config.toml
n_layer = 16
d_mlp = 384
norm = "rmsnorm"
positions = "rope"
rope_base = 1020.0
init_std_qkv = 0.0651
optimizer = "muon_variant"
warmup_steps = 86
decay_fraction = 0.916
decay_shape = "pow"
final_lr_fraction = 0.02
train_tokens = 155500000
steps = 4746
dataset = "wikipedia_en"
Each number is 500 + 40 x the weight over the matrix's rms, rounded and kept within 0 to 999. Layers, rows and columns count from 0. Numbers have three digits each.

# layer 9 MLP down, 96x384, rms 0.154, rows 0-95, columns 96-191
519465486436479490479449496441478506447460498502535501493455549527488497565494503519481500479488539520497503484569607559529499489537546561493468518505540482530457512505496514544471558529448541525508515500456523519560566527408517481487547514546494474531505579477504453449489481524490499471
543555470416457484509459471491491505492527536497565473549511508483466508529515507525492505461550426567445465547485565504472463458541464500577488517470469503458510479480484481460536420497475460556504501476498432491494508479504540465525505561463473444460468553548426509549521491500489525525
481529491518453466492464499483468460495466421471482447516508488475421436509505514474489473483520472491465452519504472518448394502475482519501484455442478486479509482454439480415489436574492445455521483514508512478480566441404439477497466431474497467373524483486479422517467476507487463468
560446479418496525516478465490524429512492453455548513449464533478481488558461556465490576522510490450496514521460463505553471433516435555506487476520481503462489414531475479488466528476469558451445444496440450460521486469464408500545478571515514481544511548500521476473429471464498478450
520440524550526462484486511465494544537471546441479553450499441536487467507515478476439487489508481456489548540488464470407565536486473459465489543472493494558558560515477534515474525510457516564441615473516481512525520382562439502386466513464447457532454501525496504532578515454479600537
493545535492531602575532561611480483553525493600495480481521576515431513427470404506467524478551539508505467505520584504508532546465483539579431410526467525497547471503473519492539595494515571547477478564512506498558456526560522535500513537511533557532442494454530450494535498516495548420
495505542474449522531531505461464546464502566500501527469499510571534450526497472561458490512559498439511533540543455549544534454518544485513506458518574507509496554552522441423507495557488537465553504492546544476432545470409437531503477494523482471564487462475511495529531504558497379548
520546535499454494419475521467516518553520482483457506513514514568505504459528452468492438546404505436436505517527442467480540510478435442449413457496523490433463407481516449464463544472475459449522505392482508570499471448443489492494437479470601469484463507524391516477503541523501455494
560486519574556459519465532476446519507579451494579570458489542559462510491527551513482550519419515556510518504508489489484549521530476571493473533519528455456472478511410481593481578509524510518519563527484498528533499517484471458489540508478495537481457476465500497465468470475502489516
565505518514537446453500574498533457627501536551557479502541569480506542506585468471475414503509416477528435501533509473542471495497484485521499439532466462541401442533517605513434496447489449439490533557462449543501500487508523531427533589563511475439510527421488492526478560492421489500
559489499538524458463543539491478536455503523453420545503540546511429469501406428523482379496510476447462487490487503484465506428474550489502498446472521422460513432493525492428477570489479476546551471508470486499451536508469392439474469422494491440528484549480477485489509454486524472428
512508543406489495517479483469547532496466487504528506510546490560487479457507558495481455440471518456466502528481467474487491551435547452472477522553517652543496453457502526448423477460435531442524502496408506609492574492512453506443439512449442491563530494592475454434528445482433473441
444524440434540479507489491466487525513534502464585526553492503483488521493632487413498497455486590516545428482517503484472483495510526528451445494467542462447584531602450474537475534493560479478499504549485455569554459556499474465463531529450470516507523527541504479504474508563482511573
427541538526535499562528462537531493519483518495505425509537510484488534487529443568506566498545542480527438375478528550406478532487437549539534526484479561510492483487440421436485536549602522493491550535492455491533488479473512496439461530520411474492503525501487531499518433492496522528
470553540481558515459447447525522479554445505466427497534518518534474490474476439557508457470546488446491534486586532482427460535474473515532442421449473608473522598543477539456501543500460525476499582540507516467476524439541533544453572495418502455395517500481493537505505505516534503543
496480498541522430584554559465452528491432468491455478573561447522405472489508493486454537538494475501529506521518558531552593509457511562463479511555475548490512408550463495468513464556512441553539575491458535511516466562433476473469550490515479525468506515458451455514470552532503512466
536506510485506531462557533448463468509505482447544492498477447505460449548502474524463465457491405483552478559533533534538532416466494460540488604460483537449512541574478506565437462555519515464516445522482492461425499533507425467547473492490499532538491495551431529511497494525516497530
583483464591497520442520532481526490546461523552417463453456440540444562552515494535551558534527543495502513494503524538480510509487461476490469442527508515440521522574486567512440486552550508567516550406470596523482512485572509554506460478605451527529497477452486478501540441499539520511
498550487415482476482408491432542470511446492508556564523488539497460523558577481474453494463536499533492433547528520518526508464468548456471555414453546550563446567449493461513545531470491452460417487454449424509481500450408516514479519526501500516573503479522549491545522511518464457408
512485413453526501450481502499348500484489473452566497531463482525514444509504482478540466525504505574450448448523546473476486453535524494479520475511468432523473530506461425546489487444553560464496552519508463488472475489500444511457548497445435518471476559485485449455524528449557482530
509527555553548521478558513465472527521522456488573408488454464482501517484547476566429460540522581532503530563495469484510475514437567485487470552497447563537517380558398490511465535521463529525485499526489529553492502516455500542540462500488510463446531493547467545543484569460478415523
492561526500483533539417438577499503469525518484466445551491521510429498435497538565577491553463541480461498474485536500451504539533506534433521478435494533480542511532508474482512548519430497565494513462533498484365623492461541517556534511493486469563452491583495541577484459495542442520
471553486447514501431542539554505427534456509498485470532512533495517528468511508559546539476552578508540552495475511559548549525545476489441487427474542600491522466497431597521454558471561550579439518497594511493496488501547458508483468457516492575566472456539555578497472500474437477504
489504538512432499381495474532490497497504543553473497513477505468485491478506525508438543516551516494452409516554529512448383423526502537500480476493497527430547440467550625447529466503534462497486518508492509483430486489542521505467523521540494438447573488458505537498491514504591571468
473420516470491475482538427487499531518522542474488452561406442490571490568507550466565506447493492477519478529508495506449482543501516528411462585510509467509486475459500520484534474531488463509556496534468483515458521477539590503538475450529489574532500526464469482548446526551528513493
490469515551508545525458484451452435536473464515469534551513487504444578486514525536528500502445560582532502520497496516405511484495534516533587513516459584462523492471483394495476503511560560480517562529455503424443550484457504451416505486552482494466535511474531517488510461454499394522
520491413525522423482462480491533512545508478558465506541487459470550402526531467515498530471473481444504486501486436514475523487469558437541423533487537424532504466510528471539453494443490459459515489462463498526462487536569601524528540498501552512434604480483528531438536499537476459481
455580488514473490436544535530507551513556524520429521532474531472490432478474508484514491537462491467442522530538521538554470515465459515531472463551555420471546498469503519509516505528488545556438427525553489516475555492511464471556530492495561504451494572482536546459478474476468505489
496471460524496446494457454547551495516509546490528572492504469508477498509438460568480493427431504533509487512490441452476437527487425459505487458462476508501539446500499504450537450507408385517572479480498516454494499438537563452463576456491514468585479461464502530539494498509514521492
535481463521405509538490503554512439505491577526576484513462533481559546488552531444476520529472506562499449476516520525480504509475579505487457523480556435530540463516498514553527477504552533455510399473494631504542471559528484485527528472518546492596491491467525441507464431503502499515
425497509530485544515514467459464540509451500519478505500598573509528458478429484462530475483469539543447468521465522491544561519460490483497455463540452472549437544435516445432460473437512496446455501474499492500524499523513477541451467575551520499501521504475529522507536518594542484526
484487537575483553551538514482463505465503527488558539530521477489531457484500469526476473464520522499473511483486509569480479490546439445531537483549542518481509507510498523453534504457569445572515495483483528550474528531550485520617453470467537431502463544492456441495463500500507548446
544502575496542549565532415564517530423554508437494464485504468505529454525472496459569567502472563467462542527540553484505532527465508548525536511538544488491544380488469514515513565512548463559537454518503488571513513532480514518498520457494502500540541534557528523486472476503473407511
503498539517482486499519561490458483509535399494443548580550563507557470465500452498509500452464476474503446509489468506540553446496468491485486579559492520503545409440491455537525565521461538566496554471536564493468512457518451556461521552484503567486455525546472508510421525521511504461
532590481523517472405491576528483522446468449505554518509526568504549516521603474470504475513528541489531521495506462546485470503470446471510440412481565493465549478460529547492424496502540509494516578489481479550544529573501561490485513472544553499556471482496532493499499385512478494502
486479518479508468474550427538567447452490417514513474517513523475485514499467489506515452471470478514538527424544477470449441544490545565611500428500479562481599498539465489540563535430554553493497421515562544478492499452491524529488506521574441531555486477539536503417494441467463453424
519511561431513533467542420528509541474496531438515458490521495511483485603516458560494423536548562487487446439513488539472475511535539450453470509510562531568511546462540502440558472499513499453458542557388536572496477500464505468543499458509533511451457472467515451467499497485521523504
424452522461550485455510480462429486459556477456523569537532472557497476510552503459519584532454578622555482572500514478450552520458496592513502521489476508500545597348506497425496513488480503467603522526517432528487468531510489480477493548531464533541462468529496559521523458473477531553
446457502510387493499507475514523420529570505493523505506481511459559526488483580543546544462552473454502552486485476511545541519542581499511499533515571472529513556508421541488499436540561514528513530524478483465547550513533433509527485513591423475525513444496546464540556591528545487481
461505511494458542484486502478530526459577550452553465518479519556500536463455531531439470473509496509457480548480531464518458561524499515424498510611480527468500498497516458510568486449472539517443539536494571520482440499511552499501455544522433535551450480520461551503502487567443394470
547489473419525499466538486498544430475488545557509536589478506476559458577467457552490502436530491529475537533514508441510501541537486475538521578445470495480481528498548507615529573521401467580441462521468602489574447475503501465436426500574473563527511468494483556517422471415547502489
503484491466469479534523465495478519520440507435482507493525464491545452505496526504454486514544489550485485422490488481499506519478509562413480376528443531445456451451446512526475522461476522507560536478488404506501456502565449521558534522444528479560550531496475478479480476521498490542
465525542483523486584451509475515477509512480466476536528538491481464483465490545479551439465483533558521531477466531534514484465438537452521525481468438491503476536425475468560452431462573549515463513528490522506412499501537555550470530521450477417466544444490497502478445493486552526487
470443510517524465508568527497590491534590452464483500437545534534482546480487599545463530474451507533452591486455474530473459522519576521513469493421485483539408506503508595530515468512526387597472504476501491542516471460423421466523512445531537472583480493463463470530492475512479535588
458497499569497568442490451518505451470502459452521535458509476558513509439458508531507494523489429481495527527497484546440547461493504494502524569520507491479443391474497511505511458476517460516487505526484446498508508533479506437533495514517548445558443448466544600469508526521515432466
440517492518450498464485508426477510567443526543411481517560498481521430466473452509516480501416459525553466464461578516502520508502470467482470446590482533482544580423536484523448500518528527466534551487455446485500537554421470567484523510490588496538585439503514593529508564503437592461
499466420485442450552567540547499485522523446486483512470458522556565447535477526456533411506517586502512484469548477523478523574514510517507563481525515428522491510581566548470482474479472468484494505488498509503559479484523573481464460498460551524459483550499537431522474504465512514520
500515424540503455514464441536536519505532485563523554452524511460532529457512422522494430501443442444499523499457514531521496531513512481506545558568473497503484595549460440499528499514499551587534520483488507601535483469418511459483543499505443498500521488526472532534513589473455485524
477488479541458492514555486452431483477460528532480473487543554461484518477459461550509521476521522559489474532483492477562467503574499522526558530550514534485588571464482530547515550470504503460522508560544535489492521532492545536572475482500448476541468485487515558512519596440473472488
452491530445484527525459509509483576475521546474439483520557504462483497409522496440515450493537544478515540490490385490471588526477549486567513523555496526533493443484541451448577501499493528519588496500514485383586482427560549512505529492519404421555473451494506469535517510490506465508
513489472451474478466419571507583481544506421521479583534521469569493502470528454502483612510415556495510457447531494508493485498477533412476472425476430495481500553561460511525531536496487478452502488509465543452456455581444524501506464505549461454558426518529513494506564503444505504459
454513460503461501457505491472597512451548500461450510481449460474500456540474495550475487502464519518438495512545430504502449424534452536527439563442358536512421504521549531411465482510426485545443523476487491556473534504514460471505533480510526544494502442478505534508519500578424531597
404494554552533472546509578509549504528552528558527524513445470588501459510573497529487497461500544547412471509471507549565531539530461515492531462557517409466427542478516467465546473515490482471528456561422408484452537513458468463506514471468535434489473542495557531567555468473464530573
517480508504466496517518491494482527512453524491617572512402474515487538520495570515496536499500562471495517484407518496439467527495541467452491549480466480485480491441561504575538448548453426463506545585471476481588509510458548472473448488484433462516549525476498547486524474470544421522
566518488501544518461511449561546538585561527450579525523502469503543533487510561527508497535489544485539501459501493516481506558566502537457491424465484463478393605447440540501485524572487525432467427575502507442525565547538536440520485505436496530446540415548478562521529486468519548544
527472538471538570522429502496560462505531425479511444531477529514546531538452498511502501525480498502570581492555534466579476557494457449471452492508482536489497518481428502458530538493551392525525477435509484495490513513462445500538464558532499517446548506523532450510460580526512461530
451462541491468508495472525496574562495528490518494582517526456458470575505495496436461465526502514479543575535536465545482515533529522578488530550459564528533412488526519516510428477439465531490528534471477512604485543482520558454481506549590519433511501490541526439513484496457503474576
514463504542488544517584516519456544537459568540483483476477490525494461498466476514508512499537531572455465503456447569505542436464517513502503486494557475490495637447508432484436536524537529459477484506481490498546536578592513537504424515509520507472501476476528494496532431462500611441
467508524510556549479551489475435473493559571562554566498521532557527522481448517498518497526500456542548471508436388507537567497446448522464501546477579533533504532514508490469482545493568484479445504510497495508486491506493535579526519517470545577450593445575562494505514446538439498552
533487532446528507470467503470501478465486514483455461527429526526469485484429514442439481538504461428461474529517476524483535477529431511534466535492525455520434444500461505552510487471465513443509476490559491520551470496548507523515515438488483476524513559475467546486500528467536425442
516484548574480534520478593587389504501468511549492444523522550533497448476490497547505581463538536514464438518460571486542499473515563469454465452465509517566477534521505591478518473486522520513531498489515473541542476520561489510574422515466545486514522565444568537511521521456518564514
459480518518480560477505527549566523597498443482552507461527529516493519509477503474508534522543572501477495574480511414552475466469468495529536520550499500502547621489484553487504498472508543504385556533485453506466530537545482561445456527495489476504560461511510514480575437475574543456
456552507554590462442455461481539516456512551549512483449537500496539540406579525457501483529495497574494491529551503515558581550500516533464548497493539507477545524397430518510472481447449573461475556517525529473443478505504527527479475616472502460548515539526502533462551433448517526440
492519542514442546470541464499510503462513524523526461595474494521494458457491493496435477440466484526518445495537495488509575471503476510494560427512560499462454598450515427448506509521515589470480516463493417557506516469566610469523568495527475467421535503530504463458543545487520501437
526518476540461474487454517490465508429513502499489475501463443469531474481589530507566496514485483465489532514513520516513541481565465451517519473459536499468538402582486524526512485503535479543516485491549548443482566475445466495562581470477502552627431506527478514477468537473434456527
584545485595462589537468542447477405507518480525532459435430434528531486552464466549518615475569471549459464572463515503517441534528524544506540507473499510506476515548511517568426422534570385443420478527501483492477460466473461479510512520498524550451536508518528501469434486425489504444
452510493545594471483514520559563466506558539550535549502495438534492499541543474491541440518443556417476606457563480488550465496551551525527475508455537523470526532523513508592492457516528545462440508552457548505499473493442500479486429649466474446426518543582483505468471480512397482479
552571462499607546515485511500552533531534529494501486511484520482571535408453514529553514490515594503557531569541546522457538557514523549426566484457554489530507593568500587451449482514521513469484505509490472530480528524500470457469548483494526536509471490581528471507495540454509493487
517557472474431468530464444518490466438516489512518470569485517563551492466474411525522508513562502578446512494472500516549591516440548478425512465460498484541494389531446456548501455592513444468480516473459458528541521562423531462475479520535479452490490543448561475502527502519535465530
534471508470497548461518556527497456492597497514513489488506554631500475466548480499412496502511468466504407515474513560471599483497420536527480524497470523475512513525544476483473638532437490484506495480549456541487534514543512478453567478479575482432529583478548436481511546530515495499
559515476535502499492514487488510600558476549580460537473449555452444430543448490487519539449529575544551574491438506565491479536467476587523558502458531522501513482532490552418535568471539513547492500447539560556572431516483579495516500496489497450504492491551441575474426583520514546502
468450468525537569484492435515506525486578564514507386465519486464476494500508482518545516510504556518512510454448507465476474489526520494484445484468439503540466463465512554515475485562481508518492579461462455505510441513530484561458461522451451517481526487555452520511509486518442502498
533501462430552545486537467561493484531554445436565499478487500528522482457510547522521565556460463537526473461472565463499557481466503521540484552580525497532516462485525565546480532458511538523487489522545532556539487495542521517519455490470456495490427501497522500468558548507546530496
450510495522465526506538502561482567590537468491471491436523473484460565469477539543512479483460482537460432497514490479487470519544537476532510501576520504480496468543520459481567487606542488587474522558514514511491484502409518492516463490493497492567484547512541509520543514437455477472
541498459489584507485485436437476547454478637431444467499482543515527527516519498540472504507489457535499518481466479458482460517467471505582520527491577528435531490479458515489472491491551455496484500494434409565508520528521493464482451530500456560559534537479473578483558475535506506485
503465531436535510456504535516563498492512535490463431500511482514536602471492459481535515538569402519500481467504546502445472482468504513515508429599487492530548564481467533512525535478494385508431462485424573443552559534546487464489493496500467513491554443485543518463374491528517545521
471532560478531513460513510425493544440536585456549487568504481494503466507527483528399494574466433505533568513483525483447486567479492500523483516522526459460522438519482523515521540486552474579518461561482504448533535476471567490520508513511535523485552539517472484451533564545443499457
529459413540517517483481504534473473517507537509555453524512478475513465495553510570485492446505488534496504443561500494488541574506500588566438490557515495449484436457478536477489515482462478567616555459534534529546488514463469495406514441466470520467510481490497424552540433592518542533
379493536455529438476502484554511522521491487566408481516475472538518547526537513448521456561566492500462507514481520517477554486523552429482499458441494505541442520547480489519436409476483531506564453569517500502439467499485570548520501510445499527500487517453479482516496533508487490498
444466485595592526479535504527466541512512531544538534540550427500540527496529440479473559516528523497578435481478489471511461477522455505467496445541489567498442416531476502577493524471501515552545500492609466481476507470530568490463503472484495509484474512510414536555452491459515544524
489456540523446462546527532426498485490439489492514480482447468484460576540528526507459464463512451517486473564508509521523520508447510551472565498473478552491505488527491486471492499493497556456493543565503516463572450487505466522426532562524410509398604475530516536444505521515539500544
458517500499582600528492399515518461531491558535486493529456456502519479527505451555527477534501549513488462466488575523534478552478529533515508492486489525494417526543563525571416574533470453507522532532455520508559415527503467532520601542631524485463495512498496467586529530467520471529
549520441441544466462501511473476462451547501450445542585540497473439512528466598551522512502434564552576454533528556517533518433515483499576474478416431502563510473472491472500506559495468472490555454485470482531453487518517505528418485507461513572493554507458453496474480475501490508435
506503548476514497551544462538460530573446445521463504508506517513499555466520418516527483430508452632550530532571492485463460523543523528468515502572491514569430482479475531483454503461443442501534617519465508515513511536490475466541545453511576559448555513528460519550492541494549530525
504521510540547480501532472407466545464506511503509504486488493563528433472472520555502440418476524499499485533508463504551453556515548439560452537532447423487508511530484556516448461541554423416485515521463490473552489539549446488522450504435524584491482492511489467571443525507527543545
515495421491528503403467472496528502456499570602531490412495498446438449521494472587416558578539495467510479464511531492445482492564492486519484416472520437579455483497492543429427521486449411483545562483410462529485521469518501474429418461502458503517404524519508481494525494441513477464
472532470467501500502504519467459508498445572456444517505509504568490520556495553490521510485491512489496480500524482483459454500470555609567451459555421535505477464473517528528578462471416467487444501530487447519496520454519456510478443529533495511458482589503503518559474483529505495498
442597512531440468495512405536582465528553514565485490489441419420529429505487506545436429533541515517494529496475539497540539436501495464515506526490423578533460561485477465458420498442473519571512532544492553503501467492517468517447497490467534407498520473552490566455510591490482471469
472569475546478485449476493510586487554478501477484570513512445500517406590482523523577527479558523452484522533448550474499500500491499522528497515478530535548535457492615535504501488450473526431577516519506526491489476516479549490543567526454472508544435557493468523497418504542496483413
487473491488498580461469592450464504539505442584566506440457548558512514498485504488486526490395513524558537476478474535514516523537461534449463435449630488564481544480538481548492479519485556490451493522491454477543514480503495514472517565542496422468513422483526561455516587520483494536
439529473464488435570423543527497521545590516548542448463474457479469597532557506423482480481454544507501506501441498453514486507480472527519504493449470453493447476463529443477489476532583505491569410492559537493490470533414470520524519490492500550520475552507458484510518533511482493554
513528334452489479559437518553485519493547493520451452484531505482490467553523475508473503518553541513478494467494448531463502466531524521496466530486482466522490419438532536399419423499476501557474473503532512494512531494499469502517428528510532535510502579501489530545542504402490474490
494418444450573496468572475486514499506432567481500574449536477435541563483491532497552460454501604505400430487541557458480490482450424519526526539490463469529467506562492456581515478528522479513518524473422538474530520482543463486553534556564483534567534541545513442452446603492471523566
423434516487569489546462421507542533476522426440549495472463519501533508493443518546461433500470480463511498521522529552425411462466466512421477507451488463549504570529500476474491509567466422433504463466504477459450494512457456489537552534499521438467578488535468513469498554510462482503
563512487492487502542476482503457475475555420490517525480484426422562498470440508486517477476465460510506487452481451506543461463534534434488517480493471373468435459474535449497491480502510515491450516469517530430455477570523529493554448495466492483473556517483514521539531539492534453482
483555468517506496510522459498509500521498548493422561484514507506455548530518449543499480494583442515526455423525517529526582506521497578534468436547424486483433480551536507540477544530538523553503505526509438508566526420487425524476527489548479504507517546501503496507589482536508546478